Weights of a small transformer language model.
Size: MLP 1344 SwiGLU, 101M parameters.
Architecture: RMSNorm before each block, no biases in attention or MLP, untied embeddings.
Training: 605M tokens, 9224 steps.
Each number is 500 + 40 x the weight over its row's rms, rounded and kept within 0 to 999. Layers, rows and columns count from 0. Numbers have three digits each. The size before them is the row's rms in percent of the matrix's.

# layer 10 attention key, 512x512, rms 0.0383, rows 477-511, columns 0-127
129:504468495529542451536520539489458528506560533446455483483488492483536476507496519481513588441426464428503447536543510508543505439432468482443500508556489483560515532526581375481475501486420492535508478575561502520479527572487515496480566423479451510502522493508471520486558485513403503520578490424509527545456526509589551543484546444459495464480481454485531442521469533548522487518452
131:546536485550489561465459493536497500485414501432541545499515487552500532501422496506554428500496544474497457509537516490468530537516527454500440500484507519513489518483493524512544468552566521503437495510444417474518521461463575485460418483464478498553492553518527453461455459504537527488501503583500544510497547473449499526474523540547581554557513435485536525485428478483521533467489
119:439476479498453466508517490458497516481504432490461510474468480453479538456562465508426541471490540547527446488466550543559484494485509550508541476457539489522542407520481540491465503455500497447529454499535529523480498470468522537570490537446529492527516472478459530455538543495456490445503488501493456549458458474469543501499535488480463480537436508528562406460540570589562518488537
071:557516511534562479536510515465524520503562544552461560513503498521515426501505468559504530464540416583424481492502492606551414495429419442416506520491461487517562449508449457535482486509442499530478481499397501520477468513521462543523492505569448544446487438477497494477489601473454553442492512502474491520460506508514480477463430524529484449491534456548528529477551491513509454524505
070:450499503495513550567461534525529515481469507495497535438445482461519482530490552586471503455489497516517486471442490477506541531481461487553557481478568506498498554525492547550489439451486527530579505463523547533497465467496485486489577468486481513519507417537507486504468562503536597543458577489480598454570485465472466492472508484496454559547438453505534467486531576436430447449485
075:509413492463499565476470563534513577521516443513446508520497570468509451524503427509503424444521505538487496442517483495468532485498434553502512501500505493527448514492432451499532462465464562553459515477526509543510520535465498478522615432480460469475495467483507489496445530496559591487529528502485463541537477517517490480524563429421578458504498494517483499433522483498417558502505
078:476562601520520426538536453483497456499554601560557434426515479473573471483490464459544481503574517561506501426542458448515472455454504441564483453479528512514520460550473472492458528512584470428464453492477435477517540524505539511567456507524494547560449486524504446533538475555503520445451475476529491437474556548518526489500476551531468522510498521494473521558432500503525455465457
076:444504512526492427480529465456542467440558533566550506502461499515575505561504449485493473464532468531562393444460486529480411426467504449440462487542504508470519470506505492475540484523538552499467515485479520490466435436400476477499560419572511519433489458509535449514492522471472506432523435506455469416543472560469475507568474525547502585500510510508449558554533419506538474534502
088:602460535481456521518570503511469505518513449454474477528450489497474491532521522474495448476420543466518573544478534473443505528527529497506501486533517506554442541461530501532511486492492472513471581524506449462525469529596533493507529592436506475486462522468534531498531496484513460519489452553521501469524460488533507452472556474494451490524529493465542464484431478557438479481516
077:412525506454523518536491459553459563474522518444479553491473548554417470538442588525575487513592504440455521506503524487480560528504517485509527538488507524481510521485431543463531448576487469515512506433469570511527525507444523457574489551498442541496503500519562526511509509555554466502494537482430513499509507545524400547457530469508481518494491435514511510487578509514524484429413
092:477487555536488446453515415441550386449528543544588454479499553505578516498506421497446492439481474529478390438490448501511476450530466518449539509474466521480586513521495493407490507512582489399486433468483487503506437500455472479488433468550555529512472492511519426514504528480440573427504499491514549437506511558468515487583540549514519583530503507497486478511465546503517515502481
080:538545467486468522463564521478505434507558500482458485466541569452558502454502525508441512491490517493528511561588455430567564485532469505485510481426498524546482450504503514497557523552531462529519531538480453547458524447579401572459524474528511468467521560488462496467472460542479484530513510485498548514503498453521489472541502443507555491575461527488493516495469490445566498449559
079:518504501549466536506490480525493464473507530552439449455542593461426544497475506486441460412478510489488464595499481482578571429559588560474489489436501522488421464432457523528470504510470438489480478485472510582533546480483457523453469533553502488504460559470464536470515545449493586442473526467569535452449520463502464530493529525482571450516497435503526449504432520514532532422532
082:576500499470424475503458500542451507500448474519439474506574467531425475443483529498531554498422498522499558514593523540514523587471501474480454484534498505519428499506528543590516500512469483559511501546521449531503510597500491463507556544526514506538556522490472531532417440493470402529495432395507451552455507434473492567514433488472520459482489529457573515527408466489463583544551
103:521567537457486511562550516543450511510461404495477544519454461528478537537493527554529503453542568482482507479470537486501536503530490495575535515462509511525470474441471591521455431499503510476549553567482447557493528461500522459474485566440502482426470491471502520494531544536612564554453479430472510617531451559424363443544535434451474491511520459527504520441458522547378457456467
092:540456457522555527434488520557513485479516447487509566530447478512456492491424516460507382472480516496481512531516494549542480482498582469510428571483540458430429504517430523537461449567498498557498515501474500487491502472476481478465537531469546424486458539484479495534461481574515546506503525542493531481492529550524486474508548489402528491480480539468514495472444558547495549423531
092:486503414528524510430506465491524524506490533447493466488537504539474519487475490529553501468543539484449481513502483458520481519631450499520527532530487559469538531481507454420501602484534486564533461454505567467559449434454489544476504510488512486469555543459462493473532527497479484474473517538491549485489487508517605431483493486569563459529478577521444457550535586489532465578560
077:552510514463450485539446530434486513467515539514575446507536439508490472423539463477523548479402520540525523441554521544476532462480463514528563514498498442569557497503589556484512525533464538526564540528466507559492430567469462517538544470498531526537514449468504486513520456481460458491581513446533443550448508520537484518493501465500451558560489514466554555505445521460467536502498
110:499476599548511520444505535515533504486564488553478475542529500469490510460479445534479505488446465530550502514499477514547524499561537553482476482496478533512567537468530550495528594497468507419524451487511494512508481495548430561463456486501506472481537530503505448487517425420483473548532554523514381456492460493492525602595436563525475523517564602521465497495452470458517497444573
094:494526528561509584436492463573442519499484488544579528504512546533501522501428565510543431539537526404464490556499472467494534509457524473593519508540528540492413566409468549487474501527444514450536510432432468482567541475492534472497471498494505548472473559518547472477476480482466540565476516584451483501516504494416407485541478547532503479478561514494433497511408517502498514512436
103:475520540509510517541473468451542566542490529524554486492470457528502493497510500520496493541466476562517506436531602515521487487442401462535534442485550495485607544478466487404559471543469520460505546546501514533526495515493534463552477476529436582467525430469499477537519497491456505481503536533511568502546562457531486525511466446462465565502529533470532546553515514482506499510458
115:513521499461550524556470517474528500512535558467505462544465460520473443501515430510519607495459487542473439474520510471487523549506391517517518513555504428525569507555570449466483555467494510550584472563530528558414481479472473554516541525500507519543559400511435475463491489501523485506535521437478452555447527476521564533481528415597447538532531540459559453435522508532493512593512
114:530587439477586553414445502504568464515422551493506493488532534499506500455500525532582446545449470422484548554520472418437495518504537530474486558484428490511549495457585532448453564534561520463530528464516459483499505499469511497494526524505493535474515490539477443537455481515497485526458501491528440506462468500498540486441419502581532531482566492489478550495459470437453446531525
125:486514522450433488374608522478488408462508530460410523513499472520534524486467471492471450522550503500475473535467481525510439499453484500579546492514541541470516380496497532435510549437505467479510498563450506540487468466490459514523513522454544456453480546460461561529484524483500542453437499477539497476521566509456517429513519547500544525534393554511466494488533544502580533476444
112:412494494563484520524547495475523489534438539478493475524510519500519544501480458464497526437563445502479502504511532461553528520536487465536561507532478531471506470520529476473502439448462492504444495461472532490541509483461517528548557511528438442488439499518487542476490546495479444508532502388521508510509496466420475453492510471444438496471444487481424500478502497507521573474506
121:481602482482554493541513508470481501560530490494443510513499603427521534491587549500433561518510504549429537517495572467510489449495504531479497440458490477566494512508538504451485424540548479429472451521467532496489534527497471556579521444485475511508453507526502506499492515487513482530552472426476500553522486507487517422562509492427518575499524450552473517495527481458459445567469
134:495443503479531524556536486468477455484552515419541522542513489530506604519481501509505588544471529501521499470562490466493538540505460553488476500558457483445569500485574453536473515448455501518535507523489487558423494466510469490441558513527508537515553463485463538497561513452545496555469551523512416524460533492546531535493504471490449516494496504423420491528567484490544516477412
120:491423441525571480494526411565508495491447450507506546501496588460479494469523494495575496425476529468494496480516487521489492468431577482491584507479570490533505568503524521428464475491504507466446475505477450491508542516449523487567462495512558553516516504535542397479464512495428489393463487533562507514532534433543517499517492507470482517473541554574527461497454547457501554459484
131:540535526538445565501569577455492469546473495489442480560514468440464488499492492486482503518476547525500530527584478464598503495544448533557460480475517560500417455475509505429464535516498478517535472538502543509541500517444473528545426534481475479485468525477485523520456540515464507463447531446518459415478533508545487440542480534472522497497475459497485468448482498518516486530474
109:514526495451445580452524524502510458516434507498497524594503512549491514515433505496533507526492492442510529490552498428443488511489476512492505525547467485483533551490541605463452475511525519466473550449432501540551505534468488518514558537497489488513477507581515488509550435457532553544446482497500494469488522513512444423481472444458556537518554556405421586465446526474466433510398
114:506402491544527480567463534433458504464520500470539519476498477537452525519513476512456541480479512577529446464564500448590565499495490496522477459466577509468439477490464447456571532512443488528539481538508532571466538512524523472532478530544498492476496483438491523523540583536462511424492502509521529481510453462506531494488560485514453447477488406487598397465442533511527546436534
129:508547567455556449502498427528503453621507437511560483473470502407469552405552523513482464413514470500458486605505491483509471463522600481487599486520437465526497486511451540586500504481528481478525425513605524432566429479457498515489482544540570475458407495549599470492515491506536457545584520499521522521523472490427505556524470511479463409466499576586455487520498504439403547550484
124:482467525527511514553551433435535465547518445455501522408419462418534565496554515519453554457474499509476493534479518542562499514528491541538520437464503523551452413583496491490501472463496468474454432555524539560522489490520473538552456492497462485510441517434553539441460553500560497497550458452529478492508457452413514513490516488504450466492466417558526407461517441487560567525541
133:503474563504481504447573466575471473523490508523498571510451486435493524473428535523466481465496480565498495497535520561509463541546451456573535496473460505471540511517435479499548468540551484482484488521448472467497425499445474541433468458475493445481447520523482494487480487529570580496578521467521498474509593502483439478557520549474473539493515535516477462513532485511495515482510
112:521556453542561507497507479522514525470485491564496460513519500508463469530423544464607395484493538457504560564477426510474450497521529503495460535488482523472472578521425508537431443551534552587466480452519499408528518452441494491458484467458433446526490533571489483518456453491465540515467537528428491442480481480551447520517475527460506550473615554524481578515445433527459460491490
# layer 10 attention query, 512x512, rms 0.0387, rows 478-511, columns 0-127
140:527472524484512496512499437460537575458433510513515552467501451456506546591448515496461385455511511513553444418499535514526500526552521521497450534426548569453462503502495486589505473506598479459513553527513487461518516525474595492483469520481516522511476482567517465483416515509539573499495544577511508499510529554553509454515537509574491492524512423470486489538498522506542453424465
126:528523464481478473488486509546535515534487479421515534518541465522561539499542440510497501476505478496558495531511483445423558529516442533470486502497486495544468385479529541525479454497588467501526518523536495573510594474515499488488468482428540526470481510476528514520474451520499416440459431452492502537529498458534499480563541441502493547570461488507583562430493471511475524514479
069:456515574451516521568506481462524548508474490502507503512472537576479551490562489476458524510530477546459469455431500511509448489535532493545518459537567445470448515494518530530537481474523461579526537512495508504511501560547521501457440493522531480506573483477514529486524550580537485558493555461503436472506450472452478494464454515511463485507563514549474481515497466513476547532459
070:539490473460499538494589537515424468564437504473493467471463496511479492468507525438432515541454470521527433543516476494523465489530504543467493585574502517466484496552509473523466479496476543553535533518477490481446491498507499520503535485535477473553542515500502508554506383552541419506544506525503472521493479460475494492481486450496481421445502521502524500485529463515527538485522
080:502471451465527531470551466460524437514425466467473486479520439520574480490515433461464533529476466419424538548436468457475550547601536516557476536498473511501496428524492529520484531547480474512517580561513446456481486517516509468465562507432516530497473455493495567446504549477547536504462490532475506562495486510504530490486526504480512435442556486466464502513485517534446561518496
082:476522508447549483552465508455465565530472558533540531512490538487485553529532553506432450518472548643525489443475439517501512481482494486497532436524532464516475611425495506474525541503527492434556425498511480546479458530441484529490442497591508504535503454469548497527505521513545426551609538428530468484461523446474489563564472462585463480516454542604476516487541513491468523527502
076:491466484529564525474463485446519525519520518514535533472522556515434549487501507531498534457483555484496499516574455496471594459504507569508510466503554453540509559550526520559521489531569442503580454589536461528460520474512480552435522554484535497563517474504483482536543487506521422466489495426462508491464502454486542508492477467557494464458498501566477512444541542588424527532534
076:464496440600507487521499515520498490486475420514552527446464469458451439489454477445454545454498525478475481476516546446491477455434548432488484549472489465531399499468432562477489460484460513526501511506525458510505540493437453535563471473458551494505432564489537491553443507457526564440503435420499537533519498506451479503539542530440486526470488462468546510493501506518537418504548
083:526442508523527510551436459568565444531410426529458481580509458481485480460482500463487454460482517532526493583488521487520531567470564449501446527501449532428483419461480523459509522512529548483440555493482487508468467437553475445532469510445492479488471543542539570547472497542555457434380488561531500530538484479493547435585476529486557494537537503507484501539542506498468440472481
082:478495504472551548524536512521497506542485491488469484564546465495461538479562542482531540470469578526496529477476554510492500490512549511493489490436525514540563422492494563547486510545474441478470464540520579549456537497523523509525518581417455536545541517502453529475486531508551469445461530529500496546502413456536485514443446460566569495523533482508462473457602501531460522420499
080:478505472461484490472537556466487508531460511549480460493485510444443510539529537494490483516507497415452443453519469485501503436428495429481485452547493517456558540514490458454484505467499523486530470486489435511520434573403492456550503472521447515517469527502512423490528484517484436534573592493569531412483520506464570603451437491542489497480501513471446463478512509456443457553430
091:552548494481477613555570500561425511499522487403499469555514438508486450463486518418459533493474479442440569578528510494523476565508582499566556522493497543572358409570527624532485429497445503540506476471521480524590477496574462481529481416474555471537394521525513476423496438444493524535504472545471485521462501471527461480486565542417532513473556446496560491485499443448497439460503
091:511515522450516511449522565495479552445472550450470478553464555532480468518526465576509549515513477519515510500445524461556485490496445533500525506473558459501547566558472506495490528451483471577530498533511514535498490483512473493503531383478455529482542426453451448455548522453431424550567551551521560429558465471481494474442481466503477527473496513460510477508439521542461439539450
093:481402481493445475445539551518513540557498485518450535429481523449497506468475458468474462536535468483510542436524479515474551490507503501513465481539445474508503480464551449523531498582515507536470519469507488546420461497477433520531528528504508512502507539488540562486570556564538466468558501484494439438516490531590583546459487503472503481489509444492477483535479473540499480522528
085:412447547496533447424500525540559508413540491577492437491484536476472508520532477535446512481528481552500520492470465452588427434520547492463441513540468416511532516535511458494449545451504506578448545516496461515390525448478493527514532511488538472441478508540499586491569567498466514481486474517444544472509536547490545484488490537464514451459492469487485524483507580555495482503493
104:511497521549549496463529436544537508497506490520472465518506502493598501518502527486487439489509513486499497452503476468549529484517504494565522492434451542515421418432517487551528487486481488462429480450515419458552552479460466474478470467483498468508438543534481528536458487567448545436448485501536446470501502567446493420548535530416519492439507490522494519517523428455527474454516
098:462570470461474462503510523420522518530460464489511528440476456519515520454526504531497558513500523553513361477525528468519543512539485484475526491511490477498512541483508545507537525484515490491515507552542428462452515517556508547527510511538491527478536492478490541498486543490512447536529485431445489531548503441507448476424482424472454554516461533454440526504562496507427504547436
096:558499515520464516499549428522466488506518478401488478477509484472437560503597522488566514462475445417467564556491466497570457425397518452536514554444502484499387505520480493526492474438559467489466468497512542527486512505553522515481500430447411498519460448531484556533536456595510479563446475550506560506505556505477575548393468492508484470479525468533520480514478492456495537519447
103:497418546497530448480518478527545557486452453471464458453473472521471462551414476455444469484485564534468492450464566591543516462469473507446461509528474540469482512514491447573534502511544500500501556464452508510453479474493518511433558509429554534464532526453472575535488539485549541488460465520460529483522543528521506519479518557546528460486524429530475480552488491503524526415478
112:501555513526527483498439533512553527508461570549547574491526483590529503576486490508523490464480541530511461497540518497481468529547530513421466489419509472532489532481477532544510467538451440447545462500481529487511568516482490421517471560511582514499578476549475455478492501436502506468494559459526462513493518544500458504564476492563490454564541506442501536561510508419542503411498
118:538537492506550507531477484458541475519460534581533510529559471517557549486514540541513489452473457378522550472489511419447509499572529452525493478458568544529523490479441487523570440528499528453486466453507442377540448488497464500448385518539495456475465508522554470512466463538473509486423533507500507446542524515504540508531516510468515555500498543482465589518550442504511459579525
121:569522583446517525523510468476472502477378465529484431565616510476502490522481506506492463441527474529449527549471475427570520491467558511522559503477467493472480531471549457511465511432540527490471504408477483513505437478529500440467469426468504502502449494528511367483526483496506563593450498539494576525505538555588509458511492564522541450458521492476492517505524517436533475456442
119:506542568480532524501465489518484485512445549500503472499430543445539498428500553486491534459516529523506552456498517505489542514537554523556560495463422484566508482475487517476492519554475509417528481532574460505560512512444534573499574542470512563531427465462496459506512456509486497504561559508530472504499495454435488475455532483505456479536499519521507507414563540475517462490486
125:430532407477568507504588489476532489445513493477497463492503534497503543478507551463469440475497529421450591458468512464494472483489473444502519488540416487480467495482464518400452484477479521519393494435501457474517481568512466492492524440492417505521426530530497505457491497524458450450459464562483438489476486503428468500465509513452561517493505543468519475418548468540472479511426
123:477492455514412477524553451568443529484487405495486441482510534537417534504547545575613517535584514410522513535505443476486506485457452451426462523500534508477498506539552519443528479469507509499478544463462533432511545539494536409493479433489448543523510517435457488475475458558529474516466479539539549516469454514526447478488561506465532468501476568505578553501472525531441570534544
140:485476468477558473437571543512494518460511594522554465493438537552425446560503487531533489513482498489504559528435471527478507459463536560514570497529437489499525573476437535428509506523461479499478431509460442519466478506455481530438536464590469497483496472492482525509532481470492455521536518549542466429459496470472514555495451466506482489511499567491429524546540515494459521504548
121:524442511505552447529514468579530529482520546433494535522515506487564516513487469450558508490459500461523475479509497562448507467493538554474550474526558560387456473496504416539538523480504494477532469510483537536481428474471493420541408569529567521547451580441484448459481531483475556481536507518555579499501516531572507460462529534492511497491489504505510512518467586492494519506500
133:508495537538481599529496482542481468488528461522547422529460522494458512449535512521487548480481488575554513501478537511503458502517536513556536496454562544449507411507474535468460463473492523545521495436497436522586501532472463515491475457477461543502454537411565500515485443621453485573448517515555544494501525490476522402515523552453522473527461511470544525459468501447551569508512
118:516401504516495504519532480441449470431507567466510449477436544528479488515512442458503525518519484486499460488478504534555476509458495559530504526514480547400534466509494492360531487529516536497533435453465461506517442513516484471470558436556499473551457547510497476432512496483496601548580534537510525467464500540424472500441524552517523484467560514429467460498555476553437525522540
129:499507521459534476519516532545540493483516464526522438477524430549486461536561458459535484458494482552512515428524518399434504467532463473532446552457484488507544514514488482533487466469538499493486523477468470531520516491453488512522485541492537541499468456490498460568516533577480469512385461521495554512464536490541519470580452460594533489548487518544508543532523497484493500508474
128:530522469501449508469455489614504463548480519437491555504540481495561523437487523502514470580494405519450507551532443591498444517479478389424491493539466509522452435515507553488471563521463497487476496456512540533476550484504439513530403480421526463481491518527478507519481504467534531455541515421532471521550529497481433557549560485481512512521514564493537464488506518453518472450444
132:531539434437561556463498487590489534528515392426444539501537440504562548479504545507550431550510488469449548539524528479515554539489425441482474515497570488519455528515463520532455487475483559499403497545466556517470578467518451482469435440440486535485500431463535512526507468537536466471480429499499515543488461405515465526571531537476550475522495505535521529472507521442532553496440
137:476517516527426539480551455531523505478603496475490545449444532476447574546469586518495472521520537535490534470451517568494477524538507487567533535441491531495463443548449557500505450531525476488435502533518525450495495502462428488473495478528468439522527517467487540498528457520587522495479461460517497426507534484529464479486540493470485541535501544560518551496564489509536501432460
126:514499511584447493568441530418520591493452551562503520495478540543600529560519535532442496517500494518550465471486518636529415426471467540496533454488504498443505469476466401525512529545452507552541506439542520435560539514532477543567534488511474462512470539488496582438496455420492519513593529439498470442496480586524438565497515556443511519445556428486544452528448494497533466516557
# layer 10 attention value, 512x512, rms 0.0345, rows 448-467, columns 0-127
114:487499511556498557526510534448412468410475525508492442499441509522521532436497595447473500505467511510437453500488486503539561452483495499496509570495451455504587485487606523555519569478505520482494557445459514541528561491476415511500565478538475482521431474486567544512467498530419475544484556464599538539519540492537479463463520525487572486492471542475444486502589632514508486505496
125:490524461538429427490566478482517449467499486482556558512527454448516425431505450476561492477525554458551548532635490476486481470519478540497500570533553491527479448503521563441530447405497480532471505445480599515489491535471489470521547466590508473452513547516546399465481493469535499506465482547467496473506523527501493465477481540497474482602519514515528500570525554494499418462419
111:574491428451569594462514512496572430514489475446485449455504440520468491581460563526522503544493488443434413402495496525447484409518546467503467486522537490452472473505516519454439556544457582506486448490490475516480501488489511430525494506480460437464560466520504522452535530450456506477418475479524473429475483456509465539546543537500502484485524507485521503474556455496530491481512
114:486486514448495470524473518547527516510511494522538502478480481503556465436516493478526493502511516534504464495503479473399420487546510469460440553535571591551497492491501511439528430449448490477517472448420431491498475518467453561549486528483480523490526495481531396459548469466523470569480473475515521515473453508498493520476453552485578517525516554475514497476572459492534541457440
113:518492538475497461481505525518489531519483527509438506566479526519521465516521449428500539539505491520502466488478517514430511454495511496520541454534532554540584474469498478528482469467507478511528504518496500500508473508463527477541506483510494520500515501513563473480504439504476467509453475524450553539510470523425516508575560537498514519408483552504468508467455479455530547486453
113:497512505499456529478470488499525529456475504518536515538463547478499526502472554494443521513500523463464571551531466509561504560484474525472502519514543403468511545472516464498510505411538439435501516429569486505489573495520478547523587595459526493591497470521504518487533535446447494508487461457534503535497476496545504436452418541473541476498466554527498459483498565514474451484537
114:480511495495479424540554513451557533532476465508519536461483480481547459451524515480539505533519523500485475535463482537465511488469459453509460450471506500482515453472576509439594518392512408500570491477463543470535430575532514468521464496447519547433471517465494522478510463547539478488490590529488542546476523539565514508434575461483449505427368431578552523488470537488479498420472
111:614553520543504567455491520483486537467482518513451512457479504503441503517457498481507519550470552488463440516522501485478446513490507476431454510510543487557518485515512507477558586502507508377513511471516508551571472471419471568515517454476420549546572472507429516410532591489482538444539418422515484491489475542539528457517529410541539495560600529460467509430472505607501478527471
118:607464493544541487521569442469545510448511518460499437507436485522476477501540533501507485498509515487496427484476494538480568481492504474552510461585438515471443511493466506493537480497499417446493441500470505533525461498500463580468525588472439441476527482535516528510456512544510489498481463481523551517503464470491507470513605495534460476431519453560480513431501397517535533467484
123:551537505514486518555537445507509511435544513478524513584511495461464478482515491446504534522503565466506473505545552505536472533407472583563567507453463471524510555460539519566535467520546515470475504483552533508450476560467475515482502407568431455538418538498580466604451518507489467489506518500473547541563430531498536569439467489489496514464530497517487457467477440515459554483457
119:515427537492512419459516436427522502407464500467507568521469449482466490555521437584517452532484466447484466531473495485467597443457526482540543490531488531521523516471533478547582488496543508546529481580469489457516534521438533496537545494526387477521520541458451504564444474507477556484521605533521457501456518509503489569500523549510503524515492428501539544461495488484483520475466
118:517500563472518481515551505521460457492498508452498415526557505466502528533519558429525488528467450527442443463468515501559502452533514502506470478476527563424506519459493549587528450489482549472543493507500527482435563533529446525517438526620481496475527443476539498584466466468521497504556529594497423515521463502521488509516475565531531452530422429611535497597494439516466480434539
115:462453502509473496534418470456556523480535548565481478464560448483437478509489495494542530512514448457500446522549444451536468494530505496528540568517449528473475483548424487539520532518531530478498494460510529488490576461479469528454544507552414524582434533512452496553546518454492559456499482488483561545519567509552470475529475536520550516488468502509537517443466451508516539488541
119:548482473492472468435435467435505531464505539542527543506531471458497432508487493510527510414452515501482471484518525519529475475415527518478554480512535517552485564542501504546495537571544476489463473518467503489485384555493581499478489481571505526577478602538513486544531511574463483507460510503483526483512519461508569502504555499522512536547567588476433485494517455504507505535458
110:553558577513486557484505515485508510488469541501497442506502448492540556556455501527526483469485508471474494496590458486505507473455546471556502452492485589470450483530515512511519532574556468465444535384518419510560559484557551462483519425584470470424473511524485499482513469537469532481468468438507584486531463481534483480546564513530453474522440522516515471502520522449543518502487
124:440485512534476444482536480475554512636481515472534446488489522452533509462496422545503477527497475511534535552529496539473529485506460500525534476458490497536484511548510436457489445509485436496518475517473522526497523463455498496476521539394528482472532463611557489520591488528531573453532501480588504524517516497606499485470503521469455534448503428579562487604527512440460455538560
116:457513461408476367512500462524524548585504543503523493519478528519500531529494551488499565551550463521497509485517539523557468465515470519495563482553525573507452562501508525525437527473477467560524452448629527494474532520517497499510452525542427546514536527488406445420458452444536460502549451558541459480498508479520509514482470523480536542551506544527511514538480460437508497505536
123:514470469495495518487511472494505528484528424525442505569469505517480531575531573415561550511482524509399455453526538504599431466453493510481462545496435447529486476541533500522513452515485498420523472449530522520553428514447459529458495492554532542491545551486411489497499485494422484456453484537397510524546541505523482518457579480467461501484435572448522507427489512567496472504515
111:462564504553476448534468580546499523473591540538412455464492500452488478467527440533511538437525548550484535570456528420483456473459504539512463481507528568585448504516500545474578460499447534403494570495473509500491448466400499554499510506504528472472489463527388557541513520439484500462477557500491522556486543489532460503478504488556493492497609481496500505413480522614516454519505
117:525503465471432570428523498518487541429485418469505448601500524518477536502504401584494541548493552479540523526490473480535474505547519498525399612537545474519524525539512521455479478468545464525563514587547465494540460494491469537524481480495495473465552419489524437530540454507520565497508491456601459472509398489480529532428518491530504496526442469487537479550517524482455481503458
# layer 10 attention output (transposed), 512x512, rms 0.0348, rows 448-467, columns 0-127
117:538493544511496455479460494517503424495475469463471534552471449597515482528474495487470436549460473603534453535450503536516485567518551542574462476476508448501624473469455569577576545481473527517431517499522453458521500464550508507538498552444464434482494506487449518526584502547428520498476451474543494462502528512522447429505476512455590418479513485486399498565478437511554544587544
123:544500504528531457463498528552494486535469516471459528548540530563479497520465521528502488462453482476531513447507483435484483480508430407558494464512554477541490412538493600415550567485499512534508522469496534416441531470427457508516526534515520422473546511498549495546442533507420486455518441538482476453409469499513544463558440510562517524533499509414454527553424506536513571457477
114:477545458436480504492495498497453502557469452485502458454528449489493538519541547550511498480498480484505507471527455454552495505485516458427453541530498494499604495595466577493532510555542545507486555519501533530462475542562556552519472520551417547471483450546507472447593497478525472488492518549554495570566496494531470480449475506497523534496480571521476511510516575535518445405518
118:480461584521536488458520508461554601513534501521508494524520488530510548522530539537542522511489512483480552531485513469475411494528477463503520491544508557537517558597567496501432449499551486480478510456475556497536494522534489493483562447468515496527478472540468570519453451488464480519493485552539480482411438477505552500508490491438497486543537473498476533482500538490416511447541
120:451486557417548507492541459382438582509502525619535513505464392572495533455511420484550495538530528542512469507488538526498394515560522562432524459455473469419545506604517464506476544530502469513445526509527546424492505479520460512533516556555468500486459536530464518481475462508568532521488565527548514499541489447434449521450530569472432521432502462461407577513550487452448483429546
114:550466412465480496457522416533481447489521468492503542492486462531480497487442497530513551492537514429505527545498512511483575547565560463628436492497474460580462535528464527468477465490546456490512466506453477522499463464444502613532530538522516503512515496472472517514413456494506492513512489538506448417518507532484484517486513477477508505482532575434397507489516489491577526484508
118:449467505573540483528503549504411458518487464468446532562483514496394553434389530468506511500494465523472535563458448495495499431435457585535545532498424509477531432534498475504534536472406499581427484538532473533505539477504489526423564481474505438515477520471531474494477539514499473467473489556508492498532481443579518469453495577475619405486434439495483514494508562433438544413527
116:560452496475482494508500566474447506505483559553467517525490466600538564509445459520450519461498445505426482534500405535472486515493502520472482512520471498482499501457552522536504498464558463459545500467485463467513417534504487515468466509493511449530511592527540512620576517477511478416502520470523554416493488564517544423492556543501522538518483510464460500531545461520475436582478
121:589490553502518594509556569535507450513491508524549468508511536501555513517557521528490546502454573556498479505450444526505483446521553557496488463579515498556499476530565465481485505509479450534483453536499494555528459486467577523539468518533460508487432575569529465492504535508465561535459474440561487448472486498478444503528460522495534452532539538507474534515494617517447488506566
127:446481422481454554545499504459533583448477550523461492520506560522490497492546510459478466551421560496602479473585504446540474507528502427493482486501415555542468390376519514556483461482534450493485552497468458467470475485476546534491502520551510441505512509527577446471421517540434553512415458536497487440479509600502461504558478502574420510498528521456480494531460482522511489578498
123:468593536505525562548522518554517576510461397416488491538486499475500439507532544478529522528451481515542499529497499465525461483507545599427560551460487515549515469419518474582507472477481544483430577535470540488499500472561529473536456521474414472514407520500468567496489460515548522476493481506511533520543464450546462529459480526517478429524487522556559533487509542481537485456455
121:415477448489513459501454468379493487522463509482456480582539418461470495535506510491491502576519562467520500547486495478535552507500545566540532464456518537554462529513581491466465474525501520503448468535481470612559578524483530480487522420511544546455419433506478503519537467490514508478399489543458484525557501509571498517549521501512445507464475523494519493481573399556454503466562
120:504463450535524479502546485556565467474535506545489554521525507553523585475546503441465462461571545475527486479476481457477507471598614500538567464456493512527404538423594421468508482487501426493497489517493471554528509492394573543579476455457479416492554543520526560483552508512404550581580471515522442469482504566492531485555506496426531444463538436538539509425490498482529474451557
121:483594516464446557574532562531549586468516449470525540436539564430465520575625466481555533524436519460577513513476541433497589491509532496468428484550549502500529546467495521489567531429534446547529547489509550485496515502568512492457490573470416471494538573491489540576470526491483516483548521519515504503456452532482466480506493500521525515501568537548587517482532534487514541521444
113:548459436528515410438522547584545450448461429456480473468546488557517501514451478499499445458475447558488512419405348497490506537514472495504529495494524501528551497520472534467552529493535494600455571468441500540466504499506525510532460484448483485453418604478427537520513490544424434543512543504538455505551463467464528423544476479540558500524469469528458491508494490555523527542614
129:506515554551549391481541464576491503562499529585633530505527569413457559464421574464505513534604522492471494516481486485517546504451532540547467498461473533490449498518525409530539499507490518577545552520526436523469514436478500533504513514454521505468472494502523474455465537594511509554471489460524513539448507478513496512524460508507482454474516492534557466502407516530468622459446
118:453491455516521503478537476560506547551547562465529476544540511444531589494531528495491542490498601470503475493478549436500487422538545532508534423528486500547432583501530506496498461487505466529554404564505472482585525558469539560491534404575495483475500489508516549508466479504517527480500488537473482486513486435474518497577441480475375511481483507541525482473552517521453523463479
124:514467507516491478539411513473472463535555514407456507531479501489565564490514534463551558521482520483526489500504519509511506489516531518565478491536435464481498563512562529513527541529538500504424418536504434482530436537494557516509535454550496472491515497509486530491441442507444477467470526512550581445528546456530506504544551520519470472481457503465500463497585417501457439509455
116:505508516511479426552502502393480467467482551552495535538511500567545517517466467478530476501539521483459396521500504511451508555477500470476488509459520459442462572496549464450480532554502521434550543473507483512478487445370523493502519525521599535522565524501487461518507488568423499501475481463538504530446617402510556453509481498520502508544525440492476479509549468527581506513453
117:592504481464519549433473466558517502492495535555547502475457549513573498460471521450434522465535536488490533556464489534526481488501463521577463585439558466459397478528502546495481516476493506561531526464472602540496458475604567514565506461496521508549439454486537518483425472464418564527527564513520573459530468556492521473504501533495481584521461533494516535584459450511566524437464